From a checkpoint of a small transformer trained on Wikipedia.
Size: width 576, 6 heads of 96, MLP 2304 squared ReLU.
Architecture: RMSNorm before and after each block, normalized queries and keys.
Training: a variant of Adam for these matrices, 769M tokens, 5864 steps.
Each number is 128 + 24 x the weight over its row's rms, rounded and kept within 0 to 255. Layers, rows and columns count from 0. Numbers have three digits each. The size before them is the row's rms in percent of the matrix's.

# layer 8 MLP up, 2304x576, rms 0.0413, rows 1791-1839, columns 432-575
079:129078133141143132082089117129102160154145124117165073093110135093113138144161179131087102119130177147114132131091102127115158141108148095138123157106126106095115175106149114173149115096112162141145140084168088171136122132128172085098129179131121104123111140117113178159117165100156151130119103148097056113124102116168152120127119155182150123102123167140162143095116117117128145103142098094112109128129121151117127143111159129143086
107:092150121081130123138157131180133133132097128164071120155119152076084115134127098095115112117149158141145114122146155123097156133130105156141115136099143137149196126133123130138082101119128143135154125134115102188114108110108142198165139116128141131119125155132172090111184131124080100107141141128147147179122199124130133145121132140129103136093134119114123136151097102175152138138135145132097114153120111142135094090108142121058080
100:108119104139101126127098142141175102088129169158144119162137144153126120179174139169135083135072151066116108122106114106120128122123131107111172131107124091162121140132140071109114109109164164129182114129109083175143154136146091140122123109109141105176187171140143157133142099121132123144088124144151093138125134119114115124117155107124151126079129126115117085116170142143198090119136105107146084109140145101115108109100103124142131
091:093117138157123111083078178113145175131153145155149124166144134125110052056147151137148086096150096146152091122129121146109115078115098119118118146113107124161154148109160135159141122145130176104120103137118138125149107088175165094120117104116121122132157090138118164092138128083111096132146163102118097128137136122154133083090132126129167130095123155128179128099141117095139098148132121147119066163157139125151130090155111139078109
101:105140107127122097096121125160140164130117118141125108128114192140137114129142164102110132160144113168102077130096125102104108150124152125143168135110115146139135143143136181117120159173100116139162143118125136136111109156126103139123135119159125149187114091167156134132146182161120087110069116121148150158133093125111082151116144109105129153137138103127082110101113128123133120115150169161120082117104157159120103137141101092059109
101:130100117158086203145162138113146106108151124126102107171125129164113146137151148109109095152073109115154126125107136139130066104143121101164138094129136140100168172114144138157165128152108122073122108141075090157121140142156136121129169082090161132123128149124114140150148126130118124141158114090138086129132101157150107151120133110100139116134151131127146095072127114142164082166130092166140121122140143137122125193158104126125136
098:128116108109115114121154140139191135135090158107129078119102109127144137132122140122130140143093137127122111145080160138103126131124131125129150086130130125156156094116128129091132147163142122097149134122121094125121127090111154123123112066158132106119168123169089182128153157159114125119122129113101125160060165157131121132160102127151157090116164138167116103108167143106126130149120146096143088144116097120130134104127123082128129
116:153110132176132139124130127101138099111158117131135114160076089092109092077125105186127132152146158101104131168118088111066096132149153125129136155113147127184135131167157162138100108156116121128146136108102087115117136147169131120130097123113155125120146102131069142115118111150108138138128116113142123128168131119116134148116134123142108080099166160127136111125147094068106149145122103105074093086156144119111091096133152133148113
097:119129116106094138175141109154108123109125136126158138144105131149134124156107086145133107107129140147135145101148130110141136144131137129145116116110136127154133176096131137114141089101180153085092142089111132174167154129131134144143170086136163097099114103144134116126150109111125139120152099117168140151118140125118102126145128132100125117106119149146171137102117071097121087185117125135094124184133157116134126112180144149101101
095:122098158121090162088150136129155131149103113131109143089131176153129126119116171141106140144097106134148119121134149140117086135100125112147123142117154127181156146096093144134117100108136143094174123152093126164158084123114141117097131088081166144130128096130126089101107161127104129135164112119073149141114142134125140128130094123128148140115153128143128091085149111099069139143135123155107147152128112134135138146159122112084127
098:097148154101120166089132131127111119134142136131094115104129149104141122092144118126180170134100117128075079135162079141126121147120095120136137108127138046167120159131128159111106093108170126121105107114136106154168195082110109088093145124134121162128160156126139088140129165177129144143097181110163143146103138142128113159094133114135175076099152132158097119159165103096132153134139098128114114121127098140132134105116126116139154
094:127145141126143148131117185160134141165102126115113133153140126091159138153122128080159161150125144151138145129132082148130127114132118101172129125137136133152146110121128143126116116137124113138146162154068084158142124182125140146133162132118114148108140121162106132124104126138132129165154097143172137117105138163107094143140136098132144109130133145153170120132091142110143120147159106150117134161130137109140085158101150109075132
099:123098138104103124157115150120141104083162123208093118128138141157187128056159124103152111100094134103128077154109114133119127139146154153124169157111134135124158156119127124114134082168113155098166107103148129159119116136149112129138122147133128118085159171158150144133125165119157142111129111126153119118105156098168114201086117109097146094113127143120106073139139105136129142122114095086125122121099133165164138151152139091108132
110:148115127153075170114077161136149192146175118142110148122127169149132149087137161136096122131121113126158088121156144112137141093126131101110159100107121125153142131108135144155104098139131138122163172155096112195147097128095137106097106100138127077081107125164170097125113109125092139126099144143154118113112116164148104157075142066131125116099135135149158148113132168109106153113131128092118144107156112156154105081134144128134121
101:115093128148081117094087153113159154101153130108074076106091122137115143182191149151127122170120097111126140118164100135131129147133102141101133135123075133152138099168094183121153116121158114121128136109153145165130108079124110094169180140097120154130145139134102109135164157119120108150119139106118107108143114153094095065155154080129112135129107148124129147100135108129141135152086126147094108150127075143113153131130169096155102
099:112103171098124135135116116154131064137095125132142131122125166099104101098190144079136126141132108118085116140134130120144102155139115076122141151118104110150136152143137117109158079166139125130080118117141110156120160135103103193106146116160130126164152141103144137150120131155129129141126164147095153148140135154130110166093146111107148138119127155120136140130156067115146131187134144114140113139152134131127118153154120123178126
100:106125123124142167127107177147151115148136107159130094113131128133084109110146122148099134124143154157118125061129115076102133111139102094084154102123185141166110136139162181102138167133139131144121091118153129181098101097094142151134149140153197125127136163118117117133127120114100094136131114118153125113170119105149096123099094114085166088141154130101107129148148123120162110133183164121128133121110145107150138135146138121147140
101:141125126102092133062141130131143150156172134135119162105145153141140127116122136138150117130147155096101153092129113085136114175157115127107142149137121147129159116115137107153152156115141137162120153116086097130090162139144159169088143123136169141127154155172083129162140126187132156151114089114111063150158099131112144109120064124121140094124149125168095123111132110137137181113150120140147143126112099134134127104154092161132110
096:110157151122165129115151141152101174115104109160124145116164142127171088132129151140114141139138128139137111115125091154105140112143165114162147106165145138122171135135118110121151120188096122157153158116122103137138122113143166159107143128094090148112182161129112105146125153135129127144117121127138125119129130117130065126123116116133154096122133142148110082133148104104122135118150125096133167125085131122096158116110110077076119
101:127140134141193115097188138119164136144139128150111123103107110104105149118091144106153092159110082135109135166134083167128147146112156126145111108081111125112103138149134093132117128131138124137167116084116093161109108127152137167135161112154127137135109144149109161145143143134113125130084190129125154154099150129093126108099159109111099106081130121141163115124186106148181138105135157137154107143118129145122122098191090122089147
107:135135117115124167144119137128149158138120146143132131157111172146132102125136165126085127139104126099151139123104124127147146141124145138147175130149137138162127148137156141111135147169175168110122110113152106137116128159156123161160186113141175114165154156118098135154118168135124096130126121062108137129159104152093096076156127130103122116092188133100140111123152132161121113143127178128115140120090125103129104098133125071115157
097:127131173128104150086134129120117122145139166161082094132096123130100090139117113137160111124147104094130082109131171129135115116139117130104101150123093129130137106123160140134094165168160130129092132136090093164100131103126165132128075134178121119156107116118089135125096129119104096073148145135150130095139191164142091173116116147164098099131156147116121072149127089094101115154116154133108124124135101119115097099117151140147087
108:141123110175156104131140123135149139180117127151134112104089176084083089083160089161099115116124191174124131084097084125131170182123144138124127158118136137092128113124121071107102074098156147167095127129140107132152095128171147141138090135109141100161125159145140160165121132152086140174100162138111172113144112126155105118086122118160186082145138140121104124140173125100142138121131143102141090134114148128130149143084139107118129
093:091149134121145164098084137142128116165170139135128174107093144161162159117145139091121151176124089110128139087134130123102134107151125105104127132105147115150162123125108142161102147106179143073153127144074155161155127128136140127101156127104134146146128106136138093113077166085133110169111142144166142143132129142135119131133154093142132112114142107172158126146164081131110130107126128116081133141115129138133098153146131145123105
098:156118137096098168161096157165102119155118133163135119157138175162081086138118125117109134181108087146133091127106130142155179085145153126184134155140159159129155129128136158119110090164111128134136123116147110163132135110081111092114084167124120117143113146115098113133106138149107102114144153154139109140133092149159110145098120112136170135127129108091164131116146099135146160133151086118098124114128142126170177152188107101111103
098:160125111110158126122085117168140149140176161140128154191147118080131135114129117108124110124128124108121147109108107120100106152186100130132096146118093119140148134104177176172128141144127137147124146100132096134145138137117145129119097120160111130162124098143209138116081144117114093129121119171152150126132096122124147150123172127134175165150107166150113137106157118118108161160119115114098127099144134135101124157159119124081110
094:140104107147134152098151152137110168111085143117123132107155112098147101121119171138131111113114131131104147113166099132123105118128112111147136118105108150101124106129125110143098113139114137168138140108114162126114131125131132142182120109183119154118149140133123119154160152124111111108153112142093165124120123107123131160128106133144122099120086162135114112140104141103122148154144114095108116104123151158114077173119125081128111
101:150130119131126137115117170087132115111124084159141150150127174113142101129146141122128153153130102084129102106132112171146111077144113148142110137110122128153139111114157114159110126116115125102131146082108133148095119100095145171108142149136115113129153141109101174129131131128116118113193160095144124102131119139150118149142099115155138109046136152135113112124140152140129125093161101067158154121155135128137142168134117149123081
102:135161137114082114145126111153134153160119131134093156178128118124118111099166110153109174125151141130159126130171080113144140126152139159086098113181111126175108119138162152133100139119132120151138113096109121123137114143117206169110109108106120146111100145098112118175111125143115108133113099122138140152142138093099101082149076120133136107116142209133101118128106170118136141136129138118111129154097156152121146132128146126109127
099:163117170098107134136140163116158124121140189136131128089121157123143133127158128113126130120151178164131142110109089106115161111109112094131160126161124082144107101131132143158112117131153109090073138134133146145092195096138110137148143134085125094143150113146169134092109124163092078127128159148191132143136106151126110161090074077088118156128191115095140106127127141137143126089132104112130097136146114154121092111130135131119106
103:139093079078082132153140165171129096119128107130130136127133117111111107127121112140142136170126107073109132083142090142157129115135107152112130138140102102119126144158109132169076137187136122102101127109102116157183136159149166104120140144118113129115116188112119167141135082155114091133145137165134119110091140140104115143113135118125135128117176170108129104121132143124157124105085173118148116137166092153153143104142122103091106
102:120097100145137121111175098120104136132109156149150114163096101136166127121152101160120123128091098110136139090151131148096137076122156112147113129103112138118134148110149100139139118117120129090098144117145083119162188155117125136108105118122113119113139112131136115135143133174048124121145140150134136160117144105115122128117140065104134090073122176132125102143141119119138136119132128113118119139096084065080137147132067105076115
102:096097132118133164104118119157106112115149142120150123105134116142118166134165108142177110114114121118170109115108109138098185163173142103122116154118110128110141129135163145116110128139125150154155095112137130099162116093158140158121124128110132085110116132106114118126158164143157132151143174145129153110124133130183079143144132082165119110128136139148125149153145152077105105131122119106082146091095144142114184128116102123121120
104:135150166126100086170111076146160098103101142112104100134083139143163107136174100122142146134131168108116124158129078154118095154142139095142183146113155096137159111157128145161151057178179141134108171121165144116121122091117144166107135084068132099134114143112153123164132159117127125148123145126142131102139130134139161125127142139098152110087165098123121113100132154096108127155114108125124153129101112131150121109086082085152123
108:147150132124135123162138144149101124125156160153098109127136166110136146133151174145161119145114115146127120102125145107123154148152162117139104103128099132141141142114120118112139128140110146134117148123142140101103136130091133167089083060123126139103122141145109167117117134160134117111122091143088137133129146154181109132079155102134091108122153091075130105113179146075109194110124109103112186129128085134124146099134133100115162
096:144091167119117127119127135123158143129148149123094121062092124138146117087133120170132124137113129127125133118147164129125162101126142165119147099118120134112131139131154133130082121097120129125163129122143131143149136141116069110120152121155140112153119151149106123153118142103116140150161118114110107093129132094114162164148155073075163114127145161146173152108072109104131094081143104142114129130105095133141137110186130093144139
105:094115136138114133136112130128130082132126124166094133139109122153137100079145130132138139143100139100099067096133147131114126136175130123139149085101100079126184136122161152178088137120080134107147161144101138135142186144103129141109176121125122112177128155109197088129143148161089129135128132120162135131174150100124148105093162090102148139126149103154118135116146143126151181121162045153087116160114150089113169121129144098104134
106:160118147088120116092161162147134102142110167118094147092145150172106122143158161162148144131143108142122120100123108130124178096149109160200149137154096100091155144123150123100159133160136114090135137117117123159100130118137129128139131131145109055101126116107138109126143156139121129143143142109117131111106133139149116126118122087130092157113112119140093112119133086095139165126163146116134103149095148134138115111126104131068127
091:080053145140134135135132133153153169140141133136113138076078152128154098134092129150126114113153099143126167120143120151103123133145080152156143141136101160088179134099163113115073150132105118088135164114077112134141114137131165142136156125197107104151176127143119174104079134168107131123148134132094089112120128118117116133148134124130070136097135126136149087094129149138156168105130145119124148164101123131101079104136154107064125
106:082115136130067093152076121132167135110133144130099094125094153111120099099135135141177134120141146149115131132118126115142139110125116180127125145137112120112121161170125154163107108126148140078106142145125137111137130117108107159133100054089169104145121143112141115141173182172117151117138130139117147161108109145110145127112103114116145098094142143129096114088166144123158146167089159133128085133117131140146179119128124095102106
101:103122149133090121130143135145130136118156099123169131171115131146137165097136118126114134091110094172139082152158114122109122169147125081115132182127161138091118141173108183120131185156147115109128155133119099088169109080116119156105093079116152137080135129127140135139127126115112144105135158134126174146134138121116092102114146093152156125118110160143167073094118117089143141162151103129134117167148096157176151161098106146144135
095:136138125171136154107102114095122116127106124161126085092173123126153115075139154151170131108085107121150129104081141109133172119131073141107106145135087127124134113115150142127118124119126128148138116113148129126134123092122104112119160117161148110119133109162136134115141116202066101134153142121118140095138118129166103100120088081079161097121121141142180134101123127118124146114154115127110164160117158128083096121138146141103130
099:098149136136167109103137137170151110145125120126122105110126141109126072141171083070106188107123097153094124131123061149107170081151150113164106120159129137097143094161126126120148101126086153141148120105127125120112138134154068126112108122110127144129136125119109115127118123157136132133134181160160087146108111148109120142131145138135104139106133141106128098099105093100107140120110117112133117149102189154149113086125128147133112
094:116045086133121159170097178136133148142106150130103160107124139141118134156075140161125092136107104150110126101125127121137168116156107166153108137165104109159129130137135118155124152127156125135114090113077071135125106119130148088139109131151160133140154160146149137117123150126131089110141124161170105101131141095152142167150131138143133162118115158147105104129125141113103142070163153113105147154095115091137138137097079157142125
099:121147113153109158121164142164209147093139114145128096127164109106125140085139176116118152140107140100128150125149154138139141095163135150139149118115121098104142116070176134151127152147108139161110123129116120129151183122139127106125120098153136116090153147103155107114117149119133097125104192169115166156089142145095150195124161148128076122129139163129171133131169124101161134128125110101099137120129133158105117104149132139123122
103:103099114099108150109135095127155117146112101172148133149128129152172095145126153125159140106111120112130148129139107087131153101137108138169160146077110151185124140162128113155105142109099144133121126101099156111176141143132142157123148143114117128096130098111134119183137130131083126108148140151113138163108090142121156147145147152119095162141129117139114127068079140132152133154125122106089117147126120121112116091129139091108140
099:112107132125149074136115113180136113125150137155151100114148126127080102109120133104137130117125092125109112108087098107150092119121112122142131167121131116140118137184130144139116159117152137114135115165129092116100143126161145168148135109146130118139118126127150115127090137117134137150142183151135114131119088115107070143104163102119134107103180135141150141098126148086152128122091140140069089119163164149126150120150084086084131
086:100053164126110140151133168141146178154092122124083152115114125157133095161118096124097091140146119159131132114139120125142153135099104100144106098140104123114134140105107111121125144122142115134131063094083109130138132135142140147132138118167126122190109161145118159115105113143121141124197133160110133089179112143131128128160173121140120135100124139102151139122145137139125126122120072129099120128122140135115137105106127123071130
096:148076136161105145114122190127079134133149083135128126132122118132118105136141140111138109175120163103117088102132104130125126112133171101145142108152123133097157119115151108128113136127105124151112141120155115148160150119128153075138124090131127078098172136120130167131128145109115141096125108118140118184145111120138107127128091118113128098146126157144098118110116090110135107182102128113122114126110158097156117119157148148116181
# layer 8 MLP down (transposed), 2304x576, rms 0.0356, rows 1791-1838, columns 432-575
076:109151091122118142138127140167168117114149147142101125105120136149110058082139105146144111156131140068164156140149081111151122139161119115126150083121117145154172089124150167159157156139093135114140141127108134164139143086142119156166126136117108087114148132146122151128149102126115094144147127129108104165121159132122108140081107142108111114144117151139132114141122181119138135124112112135114166153128127105131150171141087073074164
107:142150104139135083154133143083152086076133161190098126093129152102133162161108131113129119152116116118158109125132180117112151098119135106199125155143145119129159130100140147139158150159198147126108143096099110142143122127155120087139104140159128102112127179130104117144146149148105141112125098150169116142131152117141094108162141161118163132133137130157129152134086147139131078155116166131137152125156124139114122112139151124084101
104:125108122125122109103139082119127120167126144149127146079175146120145127108123122163172110113155147167083149145119166156095121094105153153136170145146079149181095130132135128160144123131145136127138137156104127191135109126148145119105135142082121074085118098146130128147141165102143112136126095137141100146083118161150124148189098122110123132169116174119156150140094165117163134135099158131064134111112139193075107119101163125144120
092:142136130116076127107211110151138109129133164117169106129146100138163083152170119136108154193139072121126118162126089143172128142141099119112147141116138099130169137109125098160156123154091132127147119143149176150133161139159128098162125107120143135135153175167102145144129110120102116148131142132168106125133155134144128134155142161139134108114119166114171142141119152087116104147078138113141196128152115116111132141154129105112123
104:133110125145145136178116114117119179152101105141126073161105065126110097114168123109120154151096118135129152109115134142115171115096126108081157108130100184121106096125125129134123135123117131139134150151092136105114114150147110140128119121142146096161128157113099146118138121161147141088112122091146133112153148154117129109203121089153122158187125117147117124103109135095190132125182147133096111119075123111133143138131158148105081
100:128152124152104141138126073121115121146116137118153129118106151099126073153141112147126127160150111127157112122136074123111159162138161090077089116155079107106148098120140144070131137131131130194107112101153111130104156124113140143168141131090153101145138141134126137127121104089106101133144148160142120167117145094143154126123106111126132132110120112098104129151115128152136107127141098142121186123136113129108148118152123106119154
099:111120115101126118168139159103115135140133139105102123113127153156099130105156105181114110115145116135153158120165118139151149097120140116146125099108119120131139124095086113140148174156165098103164122092096140138134102135145168119125134111089093127063127100102137131125151138125127121161107097084113141172144103133098141127108126103121142114133153144146136155142089108157153067145134138121134154126107146142112148091126139077085180
106:149108107104144135120159123155122155121148193113141137094152147116145165117125155109096110101118146142126140123135146098160122086133140144115156119145155131100138138155121130128116118103058121163156181114132137135130130133156137147109086183101128151124116148106153163145126160111127112089071126100135119110121106094168136116107150112090150115149135103150153149125148172168156162108162134097158145149103135118161185098121150154108137
095:159123166091119092139103131157137118124136147099092123118138111106132124098159128124127104140140068088161093196153146077148140120099130099122107150090145137154114114091148122125131100101166133148171107084101157125138127140163135129107160147125101124102082096096096142117133128113146113116086170118161118118122190128116119136112154127114156155144135186148149149127145113143144111144117129080126178183125121143108126138097099121153129
097:118126139134128083150146103142083108175139085133101105139134150163141121153112116134119138139169110116157127147132125113100137125067162149138150100121158119135125150085204142184166130117151148118116140136134159151122106102162140154080135110141086102139144092124127116160148162087126132130116115118125157131144154121118137160121153130146141143122161155127122164144116157144115142097117124173151163128113114117122160104093115118131161
097:122163165126116118144145104150111136169160085179129149104142160128109107108092109145154124192097095139153125154130126118144138139082071091141117143147133094145129097120129114125122125099135125140142117076128130134166145161136129115079117176106097137150096151086155150104102107124079134127147090088139070125131119145117122118129127119125179116122147108173140143118136107143141122102125079149159140112132161146156128120091144129137098
095:106136115118114124119129126153136144106127160101145125117135107120121087125121127138135160174126167123087134103151123127131093142140141125121151094088127127147101108123171132099117084117122106105126138181114136160176105144103095159102121129136111136129120154116137120145085131114134116143108077133073171183141107145125136132109147133146070096130114130093109180120111187046138105072162097117115137105138137122114137137106123120134135
096:101123118118122093111133130107113094144131151129138099143123113118095063137104105140149169174130078084115114146155090106132123084096076153074113133089137136091130143096149144127103139097147109134118159092158095136147113088084138166116138140128117101136139150083140095100146106107152117129162130106098125119126109170073107123110114121114116151110123137162160117136136126156111088128098145113157170163119122094105135122123154176121144
105:143134107148093115112143154108138135117140137139153090104135125159101115133113151144125147114127206097127175093136126153102137094147123163170123178120144119135165104137113095108134126142157093101137106177105110173145111157122109145161173123119082113122141158156110106108125138119142136101096162136100091166142114118163113127089123162135114146154135119115126138109114101108110138113102162162104165122151131106076120117128120139136120
104:094138161126135105137133152126114129152116148142140117162097138138092142111124159118113189074093150140118203130096062092095148147099121088127165135128125149138135169097125142113126104152137143184191159093150133100129150109145136125130127101105115125118097171123145123122116144131161099099147140101143153085122113139135098105159139153142098156095113158140140140142133162145130136127115136159095083171152127096114147131151149131112090
098:149095136113121111078137135156168098140115078088117113131118207117139132116082147146106102115118128113103154139121096094108119085144099121179129107105127092126162155130162105142122130171087108111162088171165119093135151150140101116156128132128156131151167152126117129140137103087165142101114121161093151069140100103127122138122143123165096145113144154169143155115153132098092102138129118119116144126156130127164092132083153118130153
100:143115115133159123175162099164165144174163151129105122094138151139131144135110128125121116144146161129099155156132154117143130119105185161177122090143155130140115116143149122109120162077115100121119126128138177129090127097102142114129158126092114150115108130123113100138147120139160103143146125157090115088104222153090113131105115126093108113099138142075143085130113123148127101148193148158092105110110157141149153115117136127125112
104:139108161124145093093089083087137147145124132137117126124138168093122169096119083128144147138136127146117096159140105073142133113155096120117152148107129101122128124166120108099139161109145129158130114126128117153109119081184119110146170158158109156137096114139132139089149103161117156092136127146124131153133113100095130091147094117123167124150164123167140164139122133121175120108121178107125139068138129129174095187103132184126102
097:103137161124099157151111142129165155095109123116104104119111132140134131113121108162144106129141130102161179172136090136162124147116125116090116145140115124119159148171132125117117135165117121140146126107114164173134102153129160140139156140143130172110166120143082133131146127146166129122113112112183186078148105119120074132095108157173145124112118120135117122073101121154133130102176072138133151142149108130122117127144083162130147
101:144113072119165160089119153162120091124124086102100087100088116124192147120134120152115140175116090131131131129147193146104098134141120163117097095058093154084122105137117065141093114086129085100122141129107168138126169143134104124125111140119107144142139096110147085141139118125152125131130164125144103103134154116136115120127117166141104143118087153099107122123120128123122157126126136116130204113098110128124133139114137173122114
109:156139125096109109131149128122104131131153126129146094102120123143176115180153149099125133142162176122098116104077161122148152123109115109129140130134110153083146129129133132116113108123127133125148142142096112136144133173116104119141090181124141132087140154115138087129070115114134113113129178157119131143062110105139118147107146155149138152149144145097125150140164153155148110164119121121136111079123099125115156112102110156122158
095:122129092162106140147134091167131136132109109173145121109121145123110082115092160165148124165102145122159128134113125061096122152115127140156100159149136125116129103125111157133144119121149156128138129126108129110130159122126151165097143152079139167123121101118136122120117147122167129128134137104092135108145122111121122125125106120147130092141142116117121139115148150146110093130116175137109155113135167114123135124161118099139130
108:117132153170145133153148112128072144124138128111137132100125152117127166119119108146150132129155166170182163158116098175141177133135134113116113116110121148131172122125131107133120128133130126128124155104145146151107144136154118142144163163119089121074162181140143101128123156129118161139107102151112116124116134148174137134112139114142159142137039131109139109158126125145137137134062152154143121123146116120133156118135066104135135
095:129124110125123146114138139139124133084121165102140135166112124110079180109123157106089142116120133142142129117095137151086099135152115128124081131141161144151107155094105094156110119143101107127130146112142167109140120119177143162090132118114156135131136142134136131123134169116162144123138158116163129131174157102130146147103120116121136121133092132090103070115136142131140145121104129122085138110140095089138112141139152144141120
101:140118147151136114134109122116136126140100130117144118138111083108159197057108119125104157092146111134124137123124134175098094139121145178138121140123168085150109101109134148132112134122118143146105132127124120079137112157140148115141112113135102147133109100075130139114182111124080116123120164192097113140148106103157117124138098133164149102121111124133081125130136139121119100119116115160117169135140101103117142154124131112102123
101:141145161126100157110115138113110122138132124139121149144160111115125140144123093099153162102124090139133110095165127162117101137144133138140168144120113151099185082128090162149136143165116143132156102128140123127130095111092141141073145154112138119116116119124106143113152122153183123135125159128114093126157167121115163093174157130147180111131147121140093117073117129166120132134143140167106125100111116157116106141131096101130121
090:102135124125111094161134134170120100165151123132100112116102120157129101103132122128121158135159167140098172106150116110139179140082134125181103108125134096106147128137175145143137145159095098111121102116112099109162132163120111126084155161127129140102126107146145140117135132100064096159117127067177131148103122088139121090100150131115111119095130160094114097102124117126109125128130152149118153106142132118091124110133119124130104
106:113108091101140112122105146114116131109119121116171103149113137153145147073149135143106189148128154146097175135139101108122124146146136120130130060142150147135127147130145131088117129128106110125140149105111121069129136105119106145146106124118147185103118131141098156146133145134126104128146104121137107075120115111128102049123079121150111155129135134120119130129135131122166107151104119110129136143122098135104112159104137170133170
105:140130134130152103140141121136121111180134145114134123125133126111136136106083136131135147126138153184115104130122140135152093109153113162139156147124155143103104067156149123120056112119102165156170114142127220130106120133162151122124112091137069119101139164128149128161134142125143131170135153120138114129105115149126086132127126115168105103095149147123142126111112103145182138125094121149090119143104141137106092145123146102072139
102:154126120100132127189126142164094109128121121121107122104136085123137188092125164103157136142132159124166158107112133149139141083070139108088134171138088077104053119133134134149118118131147109119146171150097144155154088105113144127126104173133134111097094115181111151154102159088143123163174143143161107148108131105145127124138131133156119107168129143123119192110190152140127132115120132153099113160112115121138107158086168140139157
103:108137085111118155125125143114074135160102150154166153136107149139120094103079094126135173179126153110096148145194119142118165134132143129093144114135152124126147137100122147100103131150125136155137107150083156144140115145108144146115146131118134165116155136120138121084106135136129140100103126125161134151139107106124121109124110134130104138098167117103116166140127106084174146136138163148109132130088140161084094160120154140133157
105:097154095168117153145147147158088152106110143151114122157110110094126087153161124167134151158132098090114114123168139132121169165163125080093128080098128147122111119113094154085099119116116124144143141149118128143131134135128142099124137131141102100075175143114101109110121119150132103121115105130127126157083133154087132143155123109150160200136086136133141129078111116166127126143167119108110120143144103098093131128138119128145107
105:115144083102151104134131169117110088135132121072122130134154133157134124085131145172106136129110160093100140140137127075142151096152113155111133133098099119157126145128160139142139117108115139158121100168156134112142121124107112135136126171141120106107093144073129108154122160130106100121168147131131156120183140118146121113116115141130131124114146136133151142100111180099090131114095123136084133123099125110095118161115157114146072
106:121081121132103109127124143134152129131102131094143117157171091107167090149139120152065199173135135147128114141158143160131140153176108171165111146122096157152102160143125112150148123166186086149132144160123163122132106087110123104129103112187127116162119146135146133165127089117121144113118125136152120117147110149173150142171116175121180138132162101166118127109099122127146139104135114110093140106120125172135144138140101136130147
111:107100112119080135104141134063132120103134101136135146093150140111112123158136123117129116126127133146115127181137119106159145132173124103077126116136107142113116134138104084097140125129131098158128156181100114073130113171167095144108106134135128124133085172114087089127097165099145111099094107149107159104145184130090130154174087117107086115141114127151111112136145073161125152149108120112102154100137163112111140166102115138142139
093:120131107117092106158108122093121085106115101127178131120049074156144137101134122152140126106164076151158123162111135110118138168142118110114144104108109120098128095146140150107139133164122089098118137153126105120150134114096121128164141154187105128125179116126087099119136125135111151190131163151166120143150136118123111165123140102159087093153105128125157112138119119114105122101140126162087155130109100143126106114169128162147107
107:100099130115127126124154108086131128145128135143131162151089105188141110122150090129106143134143152111154146088127142181132160143158140099168153152120146116130189140130144142126125129135160111123134108179130165144154154138127129115176114105099163138149126125118121104094148122157136133124123118155095100125125128101117137139136138125120129101133121168111119105130130075176174120096122106127130161131142135108153112081120105136138115
105:149150097141160198119108155134130118103127108135149113132121110145161136126152137097167159142121148138094104117082106120106143136149130142150121120140064144129133108113136093135142154129077124135138127168118128094164091106152096161123099134144116158157141128144085163137125123130155062136098090093131125117118139188140148153118128149158148151143143128114098151138185123065105143085128126142084148104114154134115146116129153111126100
093:100159132158113123138154102143117138144151124125112108106138136133130132137120124127153151197118140071110107154164066114173099115123126140138135063126130147119174116123149121123134111163113140113115180127111097131098164140097108122132146128132112172091127101172116092111162105123143114118078088113138166133088105159135133116125116155160165102155132133178134144135136170140132116147125157157141165109121098091134119155151161116160166
102:116114151078114123123129151147100104144170149114108102166139089094137129091099155116157074128186156142099147109141078121165095107103124112146130139110110153147095106096144120167166115156127155164134112132133127081121121135132133170106121131124126135149148113119153147124126143147089110098087095132143084136112144174165162138106077179138166098098143143110121119111099115178137107123131132097131164081076147116126158158096140144098146
104:167096128073127157148096098122138153110145108118113139114117147116136091126190102115131123137149157128079155118142110115154142130174140127154172135102130089109133136131144133161163105149139127166134121081143128126099104128124160111116174152140170128156114144136113130142147115084084153111124129096152131098134104161067143120101155137138121131149122139090166182147159121119119122130099120127106103145089118142096097159150140138080153
089:114116107129124128138146092142101120110157084127162097102147115105143122134175099140139155161134103135125158104124147110140148136086087155064138108113105132120113107069106128147122101116130078131136163105160156170122084112119146138124139099162175114128139118133158152133157143118124137137092118148172127129122097145134138140164102099135152109163153126127150137121136124142104156124125113124123155115114117082131117130113146163111129
093:142158144092165083119125126136098132164114129147123167148123123143131160112131152150114106100148108149097148154110150126090153139095125127138103110153185117120106103157141104144128119167125105129069119151129158116125136152078188129121153134137101119133149082123140127125145170120143111156137143097147121143109130100141145124130092132110162140139089122143158163121111106141125140154152135146099160108116127155132148143132106116165119
097:122126129096125079138102134116138189133111144125101116116152150149118106089142100163116081152120154156109116149148126098163130122144104125173143103116124150124124130099132159098136117176132115155095139130143150144122134083104133149152102106181153136118084127164121139108130155112125100114107171130127119126114127122113166103140162107165131124107149164134116149131133127106093093190141126098124103139116149137105108100117113150141156
101:165072119102094087117146180135124088128129164067115143119070143108136127125110142153117156157143191144105118124141115121115155165159099114114118112147122130114138112129116118124104141107125140125097103174108139085127096143129122109139108128131103100111132121103127128108113155159157111118145119136183160095127125165191150150130092108144111130116151129075085136129130155143103196155129108149123100102144103160144138137172128132189084
103:134113115151158142140080103109127106133120120118081067132175156141150163123094135145136131128139122142127147166144136137113092129114109101095151133159128121136121138094111123140128122103112184109117143151147117159104145137122140079104111160155184084107135138104128162178089147122129129159147144167146126126160122068111137140045148135134150174139134123100116107105116140133127135120158119112126126120116120120152146126118104105091108
100:123120144127129163142146108184087074140127101133107111127101081121141106139114141107155143151152123174117085125138126110147133142146124132114089115120120125116131161133138100141135140111109095156098091104130148189170126132117118154139142105169186126130071153137155120125131105120125124141128110157093150122098146101123136141117120180066098152125163162150146077120144175134118153139166126101108172085165104111120135154117112143118139
081:114106101127092134123128118158148140132143124142131150129119151143132057113117117172137098171106154116168147131151090132164092117155099121162103140119139128124155113128136164139112160136118137113126127127114077169143112111143086146163127142125106093142155172130133136102104127134145128107172161139118141117129124119124143128098096149142125132089109125141153116126139149117086123133095098119131183154128118101140096198148143109065138